config.toml
n_layer = 17
d_model = 384
n_head = 6
n_kv_head = 6
head_dim = 64
d_mlp = 1536
vocab_size = 24683
activation = "gelu"
norm = "layernorm"
norm_place = "pre"
norm_eps = 1e-05
positions = "learned"
qk_norm = false
attn_scale = 0.125
bias = "none"
tie_embeddings = true
parallel_block = false
init = "normal"
init_std_qkv = 0.0186
init_std_o = 0.00318
init_std_up = 0.0186
init_std_down = 0.00318
optimizer = "soap_variant"
lr = 0.00171
lr_mult_o = 0.991
beta1 = 0.95
beta2 = 0.99
lr_head = 0.00783
grad_clip = 1.0
warmup_steps = 200
schedule = "wsd"
decay_fraction = 1.0
decay_shape = "sqrt"
final_lr_fraction = 0.1
batch_tokens = 131072
seq_len = 1024
doc_mask = false
train_tokens = 614500000
steps = 4689
dataset = "wikipedia_en"
Each number is 128 + 32 x the weight over its row's rms, rounded and kept within 0 to 255. Layers, rows and columns count from 0. The size above them is the row's rms in percent of the matrix's.

# layer 3 MLP up, 1536x384, rms 0.0504, rows 733-749, columns 96-191
size [103  93  93 103  95 109  91 105  92  97  85  98  91  98 109  96 106]
[[ 97  83 137 145 111 139 143 109  74 183 223 148 183 154 142 155 123 111 161 162 127 120 170 154 125 132 176  94 141 101 150  79  86 115  45 156 104 124 117 120 112  60 114 196 146  97 150 166 115  88 139 133 151  90 144 162 121 101 134 131 171  90 119 194  90 145 120 195  90 196 119 127 120 127  94 142 143 143 102 113  92 187  97 127 116 126 157 100 112 152  72 138 134 154  96 112]
 [ 91  99 136 127 106 135  89 198  85 113 159  96 124 154 100 200 168 151 107 120 124 180 123 149 145 133 131 104 112 240 144 126 156 151 198 158 112  91 134 125 138 154 105 211  85 106 165  98 143 194 170 110 155 175 125 116 123  88 119 137 129 121 149  62  88 109  80 128  65 144  74  80 137 109 161  52 202 107  64 136 155 154 143 158 140  47  78 178 130 109 112 131 139  97  96  87]
 [147  86 116 128 140 146  92  42 152 193 126  78  99 115 132 122 157 161 126 126  86 116 140 160 150 190 127 189 121 115  75 182 129 148 144  88 105 161 110 111  96 151 103 176 136 111 101 153  93 153 173  55 196 150 142 130 124 103 138 108 134  74 158  78 132  74 161 122 132 130  76 147 146 162 150 120 109  93 123  97 198 160 152 181 167 169 152 148 123  90 162 116 140 110 156 133]
 [113 131 135 150 151 166 151 112 151 250 131  96 100 161 106 137 161 146 131 169 115 136 107 217 132 120 181 179 114 152  89 134 132 120 134 143 112 155  98 173 119 110 160  94  49 192 179 155 161 160  79 145  78 114 146 148 133 118 124 138 152 121 119 117 130  83 136 143 116 114 112  42 109  77 105  79 138 118  92 135 164  97 100  99 170 113 127 188 171 114 101 107 109 121 164 156]
 [126  93 139  97 139  67 169 104 188 110 158 150 118 138 167  88 160 207 169 164  65 129 154 138 126 157 130 133 134 126 102 185 173 158 135 183 128 148 163  89  63  62 123 158 159 195 165  92 143 159 129 119 126  95 106 137 115 105 102 128 126 122 177  42 142  69 115 137 193 123  83 201 122 167 105 160 132  95 201 149 115 171 130  78 154 152 161 138 103  56  86 131 153 142 146  90]
 [131 117 108  36 151  55  80  81  77 132 103 117 117 116 163 128 130 149  99 140 101 113 134 106 130 197 117 245 171 127 119 127 141 138 138  87 101 122 152 158 121  94 130  93  99 154 174 108 152 153 104 174 141 110 121  68  98 134  78 115 152  85 160 108 166 112 119 154 165  54 142 160 146 119 136 125 124  92 149  84 140  49 143 124  91 139 146 123 134 110 131 188 108 107 106 152]
 [ 63 107 133 148 105 153 113  71 120 114 105 126  80 145 136 113 105 149 146  67 128 141 135 156 154 136 172 152 137 179  72  99 105 167 157 194 146 207 117  99  98 183 153 112  92 112 109 124  91 182 122 146 172  85 157 200 134 115  97 171 126 110 158 128 137  93 179 143 152 138 100 151 223  88 158 167 195 116 139  81 138 125 132 159  91  95 121 164 122  96 170 109 116 160 125 150]
 [176 127 132 177 143 166 122  42 105 138 113  57 105 112 100 156 116 163 134 140 101 101 124 137 144 157 110 103 172  83 123  82 148 174 114 141 122 183 100 173 182  87 166 143 135 110  83 116 131 217 127  80 126 137 136  58 160 139 129 135 122 145 138 191 120 110 137 148 147 111 141 115 129 100 137 115  86 139 146 103 145 111  69 132 112 169 123 117 124 105  91 122 174 174 167 136]
 [ 94 115 116 162  73 140 152 165 119 177 118 132 143 111 172 177 126 139 124 138 182 116  80 102  92 131 149 129 136 100 201 101 143  88 170 110  43  88 166 143 133 102 142  97 111 124 190 107  85 143 141 108 107 195 144  92 128 117 189  59 159 156 119 189 127  97 160 199 115 117 118 121 185 111  93  86 159 135 121 212 106  95 127  99 141 101 167 127 115 158 157 171 148 135 159 110]
 [150  70 240 169 140 151 126 143 168 131 170 136 108 155 121 124 165  62 114 186 104 128 105 174  91 156 119 138 119 164 152  93 114 104 119 154  64 113 109  94  67 119  75 168 134 140 169  40 105 134  99 167 117 157 126 159 146 150 115  67 166  64 119  63 125 133 149 162 140  89  96 129 142 104 151 120 186 172  93 120  91  88  92 139 148  80 144 186 124 155  99 160 115 188  60 166]
 [114 119 161 133 158  76 121 123  97 155 114 102 127 153 151  76 164 102  69 130 140  95 116 142 107  96  58 159  91  81 149  92  95 117 130  95 156  97 110  91 141 132 160 124 157 107 153  96 151 143  67 132 154  94 160 163  82  96  65 189 128 180 140 117  83 147 126 104 152 202 114 116 147 134 124  42 108  86 144  93 134 193 152 142 161  89  78 114 116 159 130 148 115 158 116 145]
 [122 111 239 190  53 180 133 108 168 119 110 128 124 132 146 164 149  98 121  98 128 220 126 162 144 119 156 139 112 108  69  81 142  98 166 105 133  90 104 140 126 133 189 148 116 106 111 101 133 127 129  94 168 117 108 112 154 167 119 153 119 129 159 101  99 188 101 207 174 153 140 118  72 136  66 142 146 126 147 175  98 162 116 131 188 210  97 143 120 157 119 162 107 141 103 148]
 [139 122 179 123 118 114  34  39 162 153  99 184 119 128  77  90 133 136 181  85 162  80 162 112  87 135  92 109  80 125 116 125 115  91 134 125 144 149 122  98 106 157 109 119  86 113 134  80 145 133 148 121 120 148 102  70 144  55 137 136 134  73 133  76 152 102  97 174 157 132 145 137  95 122 137  87 155  89 128 141 194 108 138 167 130 159 131 139 128  95 158  78 132 149 136  82]
 [130 151 127 131  66  91 123 108 112 148 135 183 121 177 126 132 133 143 175 168 113 126  99 182 177  77 165 136  98 192 158 150 172  83  92 116 169 175 119 143 151 162 102 154 117 180 151 179 119 101 137 115 120 149  90  98 148  57 109 148 142 121 146 152 140 186 175 127 148 129 167 120 152 176 140 123  89 117 110  81 148 155 124 138 146  99 148 183 187 150 162 100 126 130 129 112]
 [213 146 168 137 222 112 183 110 142 123 158  72 132 116 187  99 131 146  53 184 158 127 134 104 107 230 111 120 115 114  48 126 140 183 172 120 102 145 157 107  93 111  78 167 147  78 174 112 112 169 195  81  93 109 140 149 126 148 149  86 122 111 155 114 177 134 125 121 164 135 106  94  96  82 143 114 120  80 166 123 165 136 127  82 137  77 168 154  95 132 141 126 171 154 121  83]
 [145 125 155  56 144 149 123  87  98 148 113 186 160 112 129 144 139 131  92  63 170 146 127 139 192  83 100 129  88 156 135  84  98 108  91 176 181 142 144 166 158 119 119 115  78 142 143 147 109  96 134 117 107  92 170  91 137  70 145 131  80 106 127 133 171 123 167 128 192 131 172  91 117 150  92  89 153  86 188  76 135 156  96 119 134  94  93 107 131  89 113 106 118 181 164 159]
 [162 123 118 141 123 125  85 216 126 134  88  95 133 131 161 120 106 160 114 132  68 169 154 150 161  98 142 162 171 176 107 142 171  93 119 155 126 114 146 155 150 110 107 124 135 118 153  87 119  97 159  90 129 156 162  78 160 168  81  74 152  86 106 111  91 143 113 100  70 146 166  88 137 137 127 115 153 160 157 156 190  86 107 117 179 150 185 144  84 110  83 149 139  93 131 122]]
# layer 3 MLP down (transposed), 1536x384, rms 0.0263, rows 733-748, columns 96-191
size [ 92  90 110  93  79 117  81 103  74  93 103 109  87 106  92  77]
[[130  98 151 136 143 192 147  81 104  57  78 129 119  99 125 140 138 105 173 141 125 152 144 151  54 133 146 138 133 107 187 120 108 124 188 115  98 142 113 115 119 120 131 106 108 214 131 144  94 137 168  79 143 120 122 114 148 142 140 173 145 142  74 154 162 135 175 122 110 142 157 135 130 175 181 134 120 124 194 135 169 149 135 114 133 155 115  80 159 148 142 180 137 160 132 145]
 [158 136 145 136  23 107 115 103  84 137 139 107 129  98 141 141 118 124  76 105 115 127 151 154 141 154  76 128 107 149 140 212 135 125 153 117 161 162 111 112 146 122  57  78 182 133 143 125 129 161  77 133 150 136  40 115 154 139 170 141 119 148 106  72 117 163 106 147 128 204 140 110  74 171  90 164  97 111 116 124 125 166 157  81 155 109 146 127 146 150 122 183 163 171 140 148]
 [ 75  84  96 131  98 143 151 126 133  83 149 124  97 182  90 110  83 193 115  99 115 112 114 126 146 172 146  84 166 118 142  81 127 140 115 143 130 118 121 115 141 122 123 124 138 186 101  57  87 182 134 104 157 166 153 146  94 135 108 162 137 158 133 157  63 142 103 122 139   0 108 102 109 146 109 157 120 117 126 174 120 130 164 109 103  99 130 123 108 182  92 164 112 127 123 117]
 [176 104 117 167 113 159 160 148 110  83 110 118 138 121 108 164 178 115 148 139 136 186 107 139 124 180 141 123 132 162 134  71 136 119 112 151 127 144  89 136  91 121 133  59 229  75 104 127 147 103  39  90 200 150 121 158 153 137 114 180 103 154 138 139 167 117 176 125 116 114 150  98 152 149 127 175 138 188 122 132  99  92  87  95 133 157 143 147 154 143 113 145 133 179 109 162]
 [113 173 118 126 127 111 116 143 111 137 121 118 148 170 157 135 124  80  80 108 158 193 154 155 142 151 157 125 103 118 145  93  86 144  89  85  88 110 128 193  91 112 127 143 102  79  77 158 164 166 138 132  32 118 133  93 149 119 153  93 175 109 130 157 126 117  92 136  75 140 135 108 121  65 125 120 132 102 103 162 132  25 112 123 111 129 139 119 142 136 105 129  84 104  85 108]
 [ 62 122 115 168 137 147 156 136 117 132 178 128  84 164 159 180 186  99 125 159 182 140 121 146 171 116  64 135 153 135 113 152  76  54 164 125  95  86 154 136 124 156  98 120  81 103 176 173 117  89  98  95 177 112 135 143 158  86  97 112 178 121 146 176 140 115  93 153 157 137 128 166 109 104  90 190 171 125  91 159  98 133 129 127 125  93 133 142 129 195 165 153 113  67 135 128]
 [109 102 122 146  99 133  67 238  59 163 152 143 207  90 132 100 140 193  67 129 119 156 117 136 140 147 127 153 126 104 132 117 148  89 135 105 108 154 184 130 128 138  80  86 141 128 104 145 116 136 148  87 112 134 114  60  90  89  84 107 121 150  70 110 104 173 110  92 104 107 156  94  78 110 110 112  90 109 159  94 152 124 120 134 123 108 153 111  94 132 170 164 116 117 105 174]
 [113 106 103 124 134 128 150 171 141 107 102 103 171 202 125 115 104 139 155 172 138 177 186 122 123 127 160 163 129  97 105 128  88  85  99 115 103 144 154 145 116  87  70 131  65 165 119 139 148  93 117 173  74  96  89 129 121 127 126 121 176 128 123 127 127  76  82 187 158 148 207 110 124 131 200 149 132 120 119 158  74 200  94 110 112 127 165 236 112  97 149 108 133 123 124 118]
 [ 90 130 155 115 113 116 127 111 163  78 125 106 155  93  93 159 160 133 107 115 100  96  91 179 161 119  95 100 103 158 131 158 168 103 135 154 161 127 110  72 116 179  38 146  88 101 131 221  96 108  66 118  40 113 104 153 115  78  89 145 104 123 111  93 142 133 173  96 152 147 148 148 107 144 119  73 106  87 170 154 152  95 134 129 143 139 124 125 127  74 105 120 106 188  73 101]
 [112 157 149 163 159 147 142 137  94 113 134 172 150 128 160 124 158 100 107  78 127 133  74 131 133 146 162 128 163 198  85 115  99 180 103 111  98  89 152 171 177  79 136 152 105 175 110 151 113 108  98 119 101 161  81  62 109 148 127  89  86 163 104  55 114  93 127 172 121 206 193 118 144 110  92 115 119 110 158 161  91 151 132  90 139 114 144 124  87  96  93 176 142 138 144 110]
 [113 114  82  82 124  70 149 141 112  91 104 162 105  82  62 115 163 117 145 115 138  69 124 133 194 152 105 109  16 115 106  98 104 161  59 153 101 181 170 134  90 147 132 130  94 162 110  74  62 168 147 105  96 101  80 139  96 148 122 152  81  95 162 117 146 173 120 138 142  64 114  78 110 102 150 101 114 100 137 128 144 163 109 116 134 145 155  94 117 114 125  92 121 131  99 116]
 [144  88 176 126 126 164 159  86  84 134 135 107 188 162 165 180 145 159 126 124 150 164 117 129 176 104  70 184 136 148 157 130 108 119 153 144  62 166  55 117 145 163  97 111 120 163 184 141 120 164 111 107 133 142 104 138 150 156 126 122  65 164 147  91 114  68 151 120  54 110 116 143 162 144 154 112 147 114  87 169 166 137  90 164  65  71 130  86 113  93  84 121 127 153 124  56]
 [174 112  77 158  43 100 150 181 133 124 101 132 127 192 115 154  67 136 137  85 117 111 113 143 158 133 167 190 112 185 179 118  92 157  91 146 132 133 114 122  97 136 177 139 119 148 142 132 125 115 129 148 146 131 139 160 122 142 151 138 144  65 144 167 122 158  79 122 109 111 127 106 202 123 125  90 148 155 129 105  84 201 118 126 128 116  89  46  93 137 102 153 121 146  66  88]
 [ 91 113  66 123 133 104 127 121 143 127 148 107 139  70 124  96 142  92 136 161 130 155 129 116  37 175 114  71 154  68 128 159  92 126 186 124  70 171 138 100  82  97 135 146 176 164 117 119 145 117 104 149  96 150 101 193 139 169 123 104 155 149 102 130  91 114 140 155  64 156 136 119  93 168 159  95 157 130 162 113  75 152 106 109 134 160 110 149 116 100  55 115 112 171  90  66]
 [130  93  98 117 146 122 148 111 103 113 126 112 120 126 153 148 210 117  69  67 132 157 183 131  86 155  84  91 101 159  92 103 132  74 169 121 127 123 124 126 148 161 167 143 151 123  91  92 102 137 103  91 124 108 172 137 121 125  82 159  81 140 116 124 140  94  84 121  97  98 122 108 129 151 121 128 161 143 150 159 118 180 144 157 150 136 129  79 119 166 143 168 127  86  64 129]
 [174 117 145  93 150 166 151 127 144 161 104 138 106 118 214 134 130 128  81  89 148 181 111 168 121 125  98 148  94  69 161 124 120 190  89  85 158 121  84 156  92 165  89 143 163 132  93 157  81  58 121 167 124 122  90 135 119 139 164 156  60 133 138  56 185 112 125 113 129  92  90 164 102 128 113  65  66 145 138 106  76 124 122  73 154 105 111 106 132 117  98  73 130 172  90  49]]